config = dict(
    num_hidden_layers=10,
    hidden_size=384,
    num_attention_heads=3,
    num_key_value_heads=3,
    head_dim=128,
    intermediate_size=1024,
    vocab_size=32000,
    hidden_act='squared_reglu',
    norm='rmsnorm',
    norm_place='pre',
    norm_eps=1e-06,
    positions='rope',
    rope_theta=10000.0,
    rope_fraction=1.0,
    qk_norm=True,
    attn_scale=0.0884,
    bias='none',
    tie_word_embeddings=False,
    parallel_block=False,
    extras=['some layers without positions', 'local attention windows', 'value embeddings', 'learned residual scales', 'capped logits'],
    init='normal',
    init_std_qkv=0.035,
    init_std_o=0.0,
    init_std_up=0.035,
    init_std_down=0.0,
    optimizer='muon_variant',
    learning_rate=0.0067,
    lr_mult_down=2.0,
    beta1=0.9,
    lr_head=0.00717,
    max_grad_norm=0.5,
    warmup_steps=0,
    schedule='wsd',
    decay_fraction=0.764,
    decay_shape='linear',
    final_lr_fraction=0.1,
    batch_tokens=65536,
    max_seq_len=1024,
    doc_mask=True,
    train_tokens=591800000,
    max_steps=9031,
    dataset='wikipedia_en',
)
Each number is 128 + 24 x the weight over its row's rms, rounded and kept within 0 to 255. Layers, rows and columns count from 0. Numbers have three digits each. The size before them is the row's rms in percent of the matrix's.

# up: layer 7 MLP up, 1024x384, rms 0.0939, rows 779-795, columns 256-383
# down: layer 7 MLP down (transposed), 1024x384, rms 0.102, rows 779-794, columns 256-383
# gate: layer 7 MLP gate, 1024x384, rms 0.099, rows 780-795, columns 256-383
up779 103:151132140126112102149132111147133146130110105112097088126141145122124127133180124106182140117136149163097121112117110152142124124069156113149150133103126096083149126147120096120120130102094141117171092085171120142161117153135122124096117155156118160076139130146104137143106096120126131154146149135104131113122068153142162144134077137150094117145182115149123129097114142128122125102136
down779 106:094145150163146094106146121084115166154144117119140115064147101152145142150123154148146138101088100142177132108119128158091137158126121162111106155085140149118153145112136127147134143094165144088146130121146147139149140139042109110155130147139089110087115165146148112157089105125153152141088128117106139113106154068131105128127118139126119137115125114152129118096113118100162167112138
gate780 096:106162121116097135103094117118100146113115119129145097083112158109147103138142156162101128144115099132084096131150116087130204124123132094088134137107116135136094146108144131167124133135097105134140101155117126105128122109088181117143121126108176151119149099075133123100152102137119163071119118145136123138149147098139078132120120123103145084086136120096135133113112162116123106131113
up780 098:140112082130166121097153133092123149148070138112141156082143132134126132122105128116180118156115165103148118125136120110177077161110107129133151159123144103115095157114133120115096132135159123090086131109127103120145127120158133093137123109147155099151124142081146149110121193072147150101132081115127128089150114165099141142132114167172126115108086073129121179160115153154118137136164
down780 096:114152129133155134124107135135095142075096131119156129185153111126085144144126117117143125168114126146115156112133143143099074151110115096169141152129098088094152113110060168150117112131116117133146151154098134144124097139153133102171176133130126117093117126114074147134128077158142137159127165138129130126130141131146172099138134066112143123124124152169121106112139126173195101102138
gate781 096:144182127102154061132157107092136118099113085149100134109120136136168125134154088138097146171161144151103115099113120087123138110088131171120133177080128133129170148113117143130116101161118123140092106130151102180165161130129082116154102148104172112155108076134147136134087139135096133133162146098124126146146115110152124107145127147119156090147107140109163143112114123133110140091109
up781 094:144103135155135097098151120151134143125095192158137117115124128119140126118128125126117064126154155157122148103095106143141133090080185144121136168128132128114142136111100112108142122180110130130150152146169163122133141159136133120096137128153131121091093150123168073126124125137168121140121086098131144104096113134157137153151139122130124137113157135152130123119187138117124096105175
down781 093:128143170120100143137118142133123123157128130126109096087096107146179113137163119102092179125117082156102134112110124136063125154152115166118167162160169101104143107060135092103119117123140095140141133116130102143111127120162131113131143127116142127161132092131129123173097147090172136111090146120159125152117128110112130099164142158149132113179096093118157114074143136114161113127103
gate782 100:141152145144094089134154134149138137138167116064126148127143104138144120129165140138130135164173098165133115149123176115127108150070149132119107120148174090123150121123179109132095167122083162130161102132145142130136132143141124102133133134101161132102093137144105142146153143127096097109151121151108152098146042152164120145088129194132116149121091115133123124117127131089123130110179
up782 099:143139135178151143161117108164124173132125084118122128115162130137126115140126149118145163107107051168127136119114125142107070146122130160102119149111137169140136131118130128129149109123126090130133133113170135124126138149135164106148101116132201105144162092143181097126143122157127128126131134132120101087158067120130119087088167150128120120111100109147102106163128165130093109138144
down782 104:105140136188119138107130139122183080106157154102111107125156107126151091172129165123132133161162108098100120116155096109092092127151166149118118123131157139139122140120133153155139186149117117140126143125162170102144104152116098107148163164123110094124158115131105118117154130123131143116138139096114146106138084109109131127123107112141147205117096124153092151157106077110116102132146
gate783 099:148164126157075099174097152132138139142116114157137100165071111119130148109092138126142134071127129131116154110146125124152138171108121115119145084112117139130124161136139101099184124124156125152124127131123130148171122150110129131141102137154140178106135161116135114119133154157066121128138105139105133134115157124098123144133130155111131137117192117085133126153109119104074082143114
up783 096:155153114140141128137116150127117150144126125111142130155113157121118122155139147130153105132114130140144172151131067138161155087129129121127180153108111142078159171184101123141151124115167140109109122089125151097166130120117135150126168079136150133119152129146108150123130156142121139107137131169106129170118125123156172126136127173161106163139119118108110101153111134155158123152139
down783 097:162138090117105119094145130099142151105117148104125132130086139141138130140136166125152070173138120117107148125120140100114089084111165132134142120174133122099117095113148140156104133102109155075171162149147112103143155093127113149135133116107098106095166115137139183095152157135132115156136126112132119127147132141138180137143127132141105109138141112180141136128122129122166149175081
gate784 096:132125130113069150094101122131102125137145149139120115103154150091165149140166132153135147118154120120103145159133125178150105107127151165120144149118129122172117135129155112151134149121126164166097153121136147159149130098086118107147175128160133205120152142136147159123137107176130108139144140095148173165166105124137100132131130118162169169102128120111110132138163088120132115127184
up784 097:153132133116155144061122141182124136116118143083103145148137162132114114153102144086155119100063130112131147142143116090115138109119101153136142137114169139133097093094131137102169144113116108182111183151145118127138132136133140111118129127088162173108138095155125112117115140145134114113164125174114104106140144141119141121137157117119112128129101141134156123133099149122112092138093
down784 097:128098120104078107093094133121099097157118118139135138131101107145127159137120126102108112092108102125112156116139199138141084166161134104123105141159144144176111130163093122124132121135182138071117078075158150110114124180117165101139150146164110172151161083136166150128149126141164089127130125127164118121100152126138164091089154103173109120112104111126111126121118127107113112118123
gate785 091:123096099163096123094156118135143106096125122152097115155103117087108118112175142190137121139139121113119116109177163122152156105131163140133132164153113111120153159104098131178100122124132134134147107151143113103098142144129123078135163147154091097084118135159180138161154132120164166103148129130114070142157120091117121110097105110095151115177101149156131148116132109106130095114150
up785 091:080129133139096120115140142079133123189140141093158123151100177130100155151095145131143194137160160117084158162151107121102114146145176147115115156149064124185157132153134111115118140110162085116161140151131123138160134092093121128128158089101121129134135096116168119127123092157110126127091135136135154127147107148131125121143142100146130086118136103119093133168150156130118130151154
down785 094:120112112078138161109122126110107149132133165165170149125099109140209139087136110139144103073151104094158123136108150098088118103117110132122150138121143114122130136095167099099177117123135120118123140124108157132162092131107169112119124136117116115151172108102118117128092148108104177156138163112076157098083135134128093145153152145138144193082152132146134128116134095135098136066121
gate786 099:150107150148124149148113098098079121152134123122139151131173098135107096148176169106146111111166139111159130152163130144135154196132134105130131111167109104137119142138151108077136097137100153125121132123101082109134162105143145096140162137120136166146141130148142153145148111042140112121124164117137103087146111121139087143115101116101126154177134122152116140156114114137139103128120
up786 096:101145180133185092130104140157151120104131175152092172135123138144175119106121109127110167139163119150124105077133088096164120112158152144112125108141127124111144149087129107133118119092139080143118117145116173147126125136149129133100108148101123104122153096122140096137082114134093071164145106140138123090081147091135140103144139170102154128140147114098145127163076145124140120116126
down786 102:153112153079140132079127095119141168131139089096107087159103129154132131144156101125140128143101079080119132122124157143115119147117094109122107164136174132128103158097122105121139120136083179107148123100135103116125085136100143132183119174128108093129103123093142082115072110112150128123083147130141113136116115201122115097125166139147130147091170130101105092149133129162093102161143
gate787 088:141118140145113165130146106166143118108142097124132110137170050118108142122117146132151168145110127098131158138108109118134139136122185157150134119130148123118145093155089141142101127143120126068105129135148120131165101172163129086126112129130121112151166150126134163102088091094093103160100110146122097133102128112136146106113124129110185083127148136123108110169133128151140102151135
up787 094:114164093164160136110112137173103119115119114126158133117151094127103128137136154154143134118094145070095102131170106133129154111100139098151142101109121105146126162128115119148118098108128152132133134126160091136134117140127127138116123154112146108116132154133131126116116085131156109111169128113116092124090136095145158085088138129143155127157165122149102129138074114132164155139139
down787 093:134127168070121125112117099160107126126132164088123113133100114130128124104152152145144105128119140141143124127075125082173153150127140128134097147114143141127148113137119130123109150142131077139128086129155137149148094155109138133105092146151107108137106087115104146143108115145113145147108121130143091163145192131127117120103088159111105157128112133099139200117101085090135175137142
gate788 109:112129120145144119122140162141142132125136130084128152126121134115117117135134088155131116114188105120082131115112168113143139144125189111118156122104096128115150121134146143164149140140129155113143100129135115141146124075098073103143126139143165083152114132121151168127113128140134107148096131111126148114115092118119116117135142166101117144083136157113112112131085163145116130110118
up788 111:130120098169188126166128121114116107123134139143123095127125164176136109145131195104113127166124123150141106095105104121125140153133118104110132129128122115153122078124129128089149136144123126142128132112133130107170171150116134158095118151110157108175102115152117137156114103111109121121187164147146132176105117112165101159090130149137145131118135159173094124153139090127110136111128
down788 112:167125137097109094080108125108159105121135161088115083166126142149103127127128117138163147154151134135126095128147149122133119099112106170113158085115088138098154147132141116112182113116115106108138122165077149131091129129122144097163149153151084184110158157139110116125112115124081071130119136111132104124149080112136142144094152138113114114151144126060130142167174143123170123141113
gate789 100:148121136120147080122128116139136120147141136115118105124174121187151122137148143167111105114154131151121109088132104107155113142140135133138084112132117103145113125071101110098136165139156122125103126068153138185099062103117150130127103143119107129142107154141133144174154142160145100131078131136092075155144153130113101102126124091078119089108134169089114140113154115142114132108085
up789 103:136120174154114128075160129123129130116077080144161076126159105155129139098128160116135134134123137127104139082105092104160112092119141148122113134130141124104127120143097109133147114140119153167140122107133134135144135128150145112095128136170102095132130163119142150181139149154089102146119126107158121108131147159111146162085095084094165112087077134138159116101106128160102106104126
down789 098:152129125129134116128128134136158141148125191171133030142180161119141105172135128163128110124138142165136136120126107120126141149147142140136136124139118119147106112143122080128133139166165158129114106116103116164080128095131132106156086160102116112130106142158153129165155154142111111162112167099138125139145177148075127114093124127111119110120104176097062132124121102159098139119106
gate790 100:086138181089093161131119120131161113139136145092114141148159178079152120134134111106166164107125137123165090173137099132131136153140095124150123122138135136104160147106134124096136130116143146120099115147100106155141159158125185135097074132134149124127151161131128109106103139166096108120145085193102147124104102175133113116137154155115136155102121106091099121068162111136115119103135
up790 101:117103176138121134081130116121054114108133129122141121144131118128100119170132136130143125159116139138155152088154170166110106110129147097108135148104103107115115133134129151160145152156135111101102092085145106124131111156083103124160113153081152158120126147117138128151130157123115139103086144127150119129137141138128129145147115164142133072125113127141164091141155119120147121146148
down790 095:110129148071167108075140110133118159137095124121154140157125176131121078126119123148174168111145144158107173120119076114088135124154107140112121131164151143138095130170121131159156161133129063100144092096124172149091097108131109094164141118110076123153129131102124078145133152121091127121135126163140117133068148148135140086140140142158140127136172162146130118098121114108086097146097
gate791 098:126151131106140140138166116123102162143128116113135115121114115148165133113152132137190164161100069118125145114141098159146111123134149152131159139140158093094138162139114098113113120090173140159143130187143149114120145115119121107128148166160137183163177142151111141127102132115141126134092129150122135109086138162126143128103132131077130107118077104174128131129140126157125182143167
up791 100:139112073080142113137180160143145156107125131112118129115164137145153107104086144130131116141144115144125100148122159129176150091138097142120140121165104129153152137118143128125113148139124139147110092149120106147136105116133119122104151128135142088137155166136164130089101150120165157103119118149141130104079135122168110124150178155127163152156101141152106135122141112166077094135110
down791 097:146132129138095126121121116172133139114123101144153127124139138127080101112156174172095152105123099110136140119102136121136116109141126161154120111121143158146120128125117135158115124133083128103092119082105130163125199087132104138132151091121118165135071118142113152108112068110137139118153131125163085113129131106139133130115092153082146052133138089136110119123159123155114120177124
gate792 112:128145102132149096165156110103175157094113096117065128119108125139122138116110104140137114081140108151124162117132121144130104142104119109138134134109139109104115109155125099112135113130143154130071083114138155137133128118075192119139073097133097174115138136145134161123128099141125121159140134067170077108115116150165124102142141099117127166144101120107122127150143130111101152116137
up792 104:112089133069103118132146147149181128124110111089143099146143136158120137142112115154108127089143124161138123135116167099180154139128117144104178119130089150113155123126170119119100140146133124138102137156153109130115153071096177123131098100112104139154116138110104140142130134095127116087125083182153139148126126158126129069151156130117131178133119144108136127140170112135165124117048
down792 099:163138101143159100137116167132140144114185107160126111124133120082103092159128117159099113149101143138105137148133135111199123132115126130101116116161094153110113130094144115148095162110101114099069064154158141097147188129099105130163105118081169120095115122130124167131131119128140133100144100159118136173117145104162133128144156125098147112148094105100107142089112163138132126149108
gate793 104:168147150129117153082116161128109121108109127139131129102104167138117125119154120112155101076141132145095094077138124157124120149136142146123088099119180084108096137120101117153117094115101173161101078134148148118129120142109133107070112118131143089113112128102118083106108165095148140100104157152157132120105158176105159110133147148143173136103115120116088069153161162131146148127139
up793 103:135122138102126141137156118147107139128130103163163121172126140144106110147102105129100149172130141129144179158117124102157153097076117118091140124157069166135122119150161135117137137150139115096182138135116122138121137087114107136183135120120127121116141119144146103139140101151131153145152106136138131153173067128107103212114143126082108122113137148184165132129125157052073169118128
down793 100:140148125094167166116111090112131173159149151134164107107138128118144139127116115119142180093128138160123139129124131164134138162149090132154106143139081088102160112088144105101115122149162133077093061129123153144076111124151118115129112106130140103105138114121106153145118156113140120118126116141147091151111144122144150150096149136092140146115170149114136075125119129082092143071155
gate794 094:139102174140131087139152125146112064141091106123097102145104160143143195082094125129186157136095146092135110138142144116100145177136128133096171129151108143163159138110143113093117148117125121122146084101102115134174131159070157095193108135097090100188111122138137131186171143131152110142138150151115144115119143160095107091118132152137181108150132164120076138093136158168121137127161
up794 103:116095080178110156122119147093163173103149114154112119100152091128122091175143154139124101100131087159125124119135123127153110085125136129163107131096140128141149109173140140158150122132139134138083153149129170122100128086174084160080145094166135137073121133099132114083087115124108133096109132111143113123145110135142115169138116128134132139140120123136162100128141080086133095123101
down794 098:171126108165123112159151130153144127074160113128147164083124119166125076117146143125109123132141108128133081100137098117152101120178087122111116140135121157143137107171133147121134130138130139141086137147090157141157144105144126147085143098154130108133090096139099082133149098149070111131130111129121108127141120121186140105074145151122113116129144138135105145119163117118156103098148
gate795 102:141140179054156128134111113102112136131110117161093149138129171129146122154108139154159135126131107085138064114118105138078145161153160092115132133132089140132097129109138135125161118142126148113105153108110144142172137082112115172138115160110169093149198118116135163118150156141145118123125150108084148191133131103150115085132137141115133111093182132131112110120150106121133133129114
up795 104:165145131125130135130087129113140098148143119167112131144131127106176107144131116138112097143146137079111138131132121142131117172120136134065163124141161147102082134096143147127150142152202145111088134082132152120122135118086097143158108121141105139097126099129072109126102132128107121111104134113098147113084140124113082113124148157104147135135098102132079164146126128095136120125157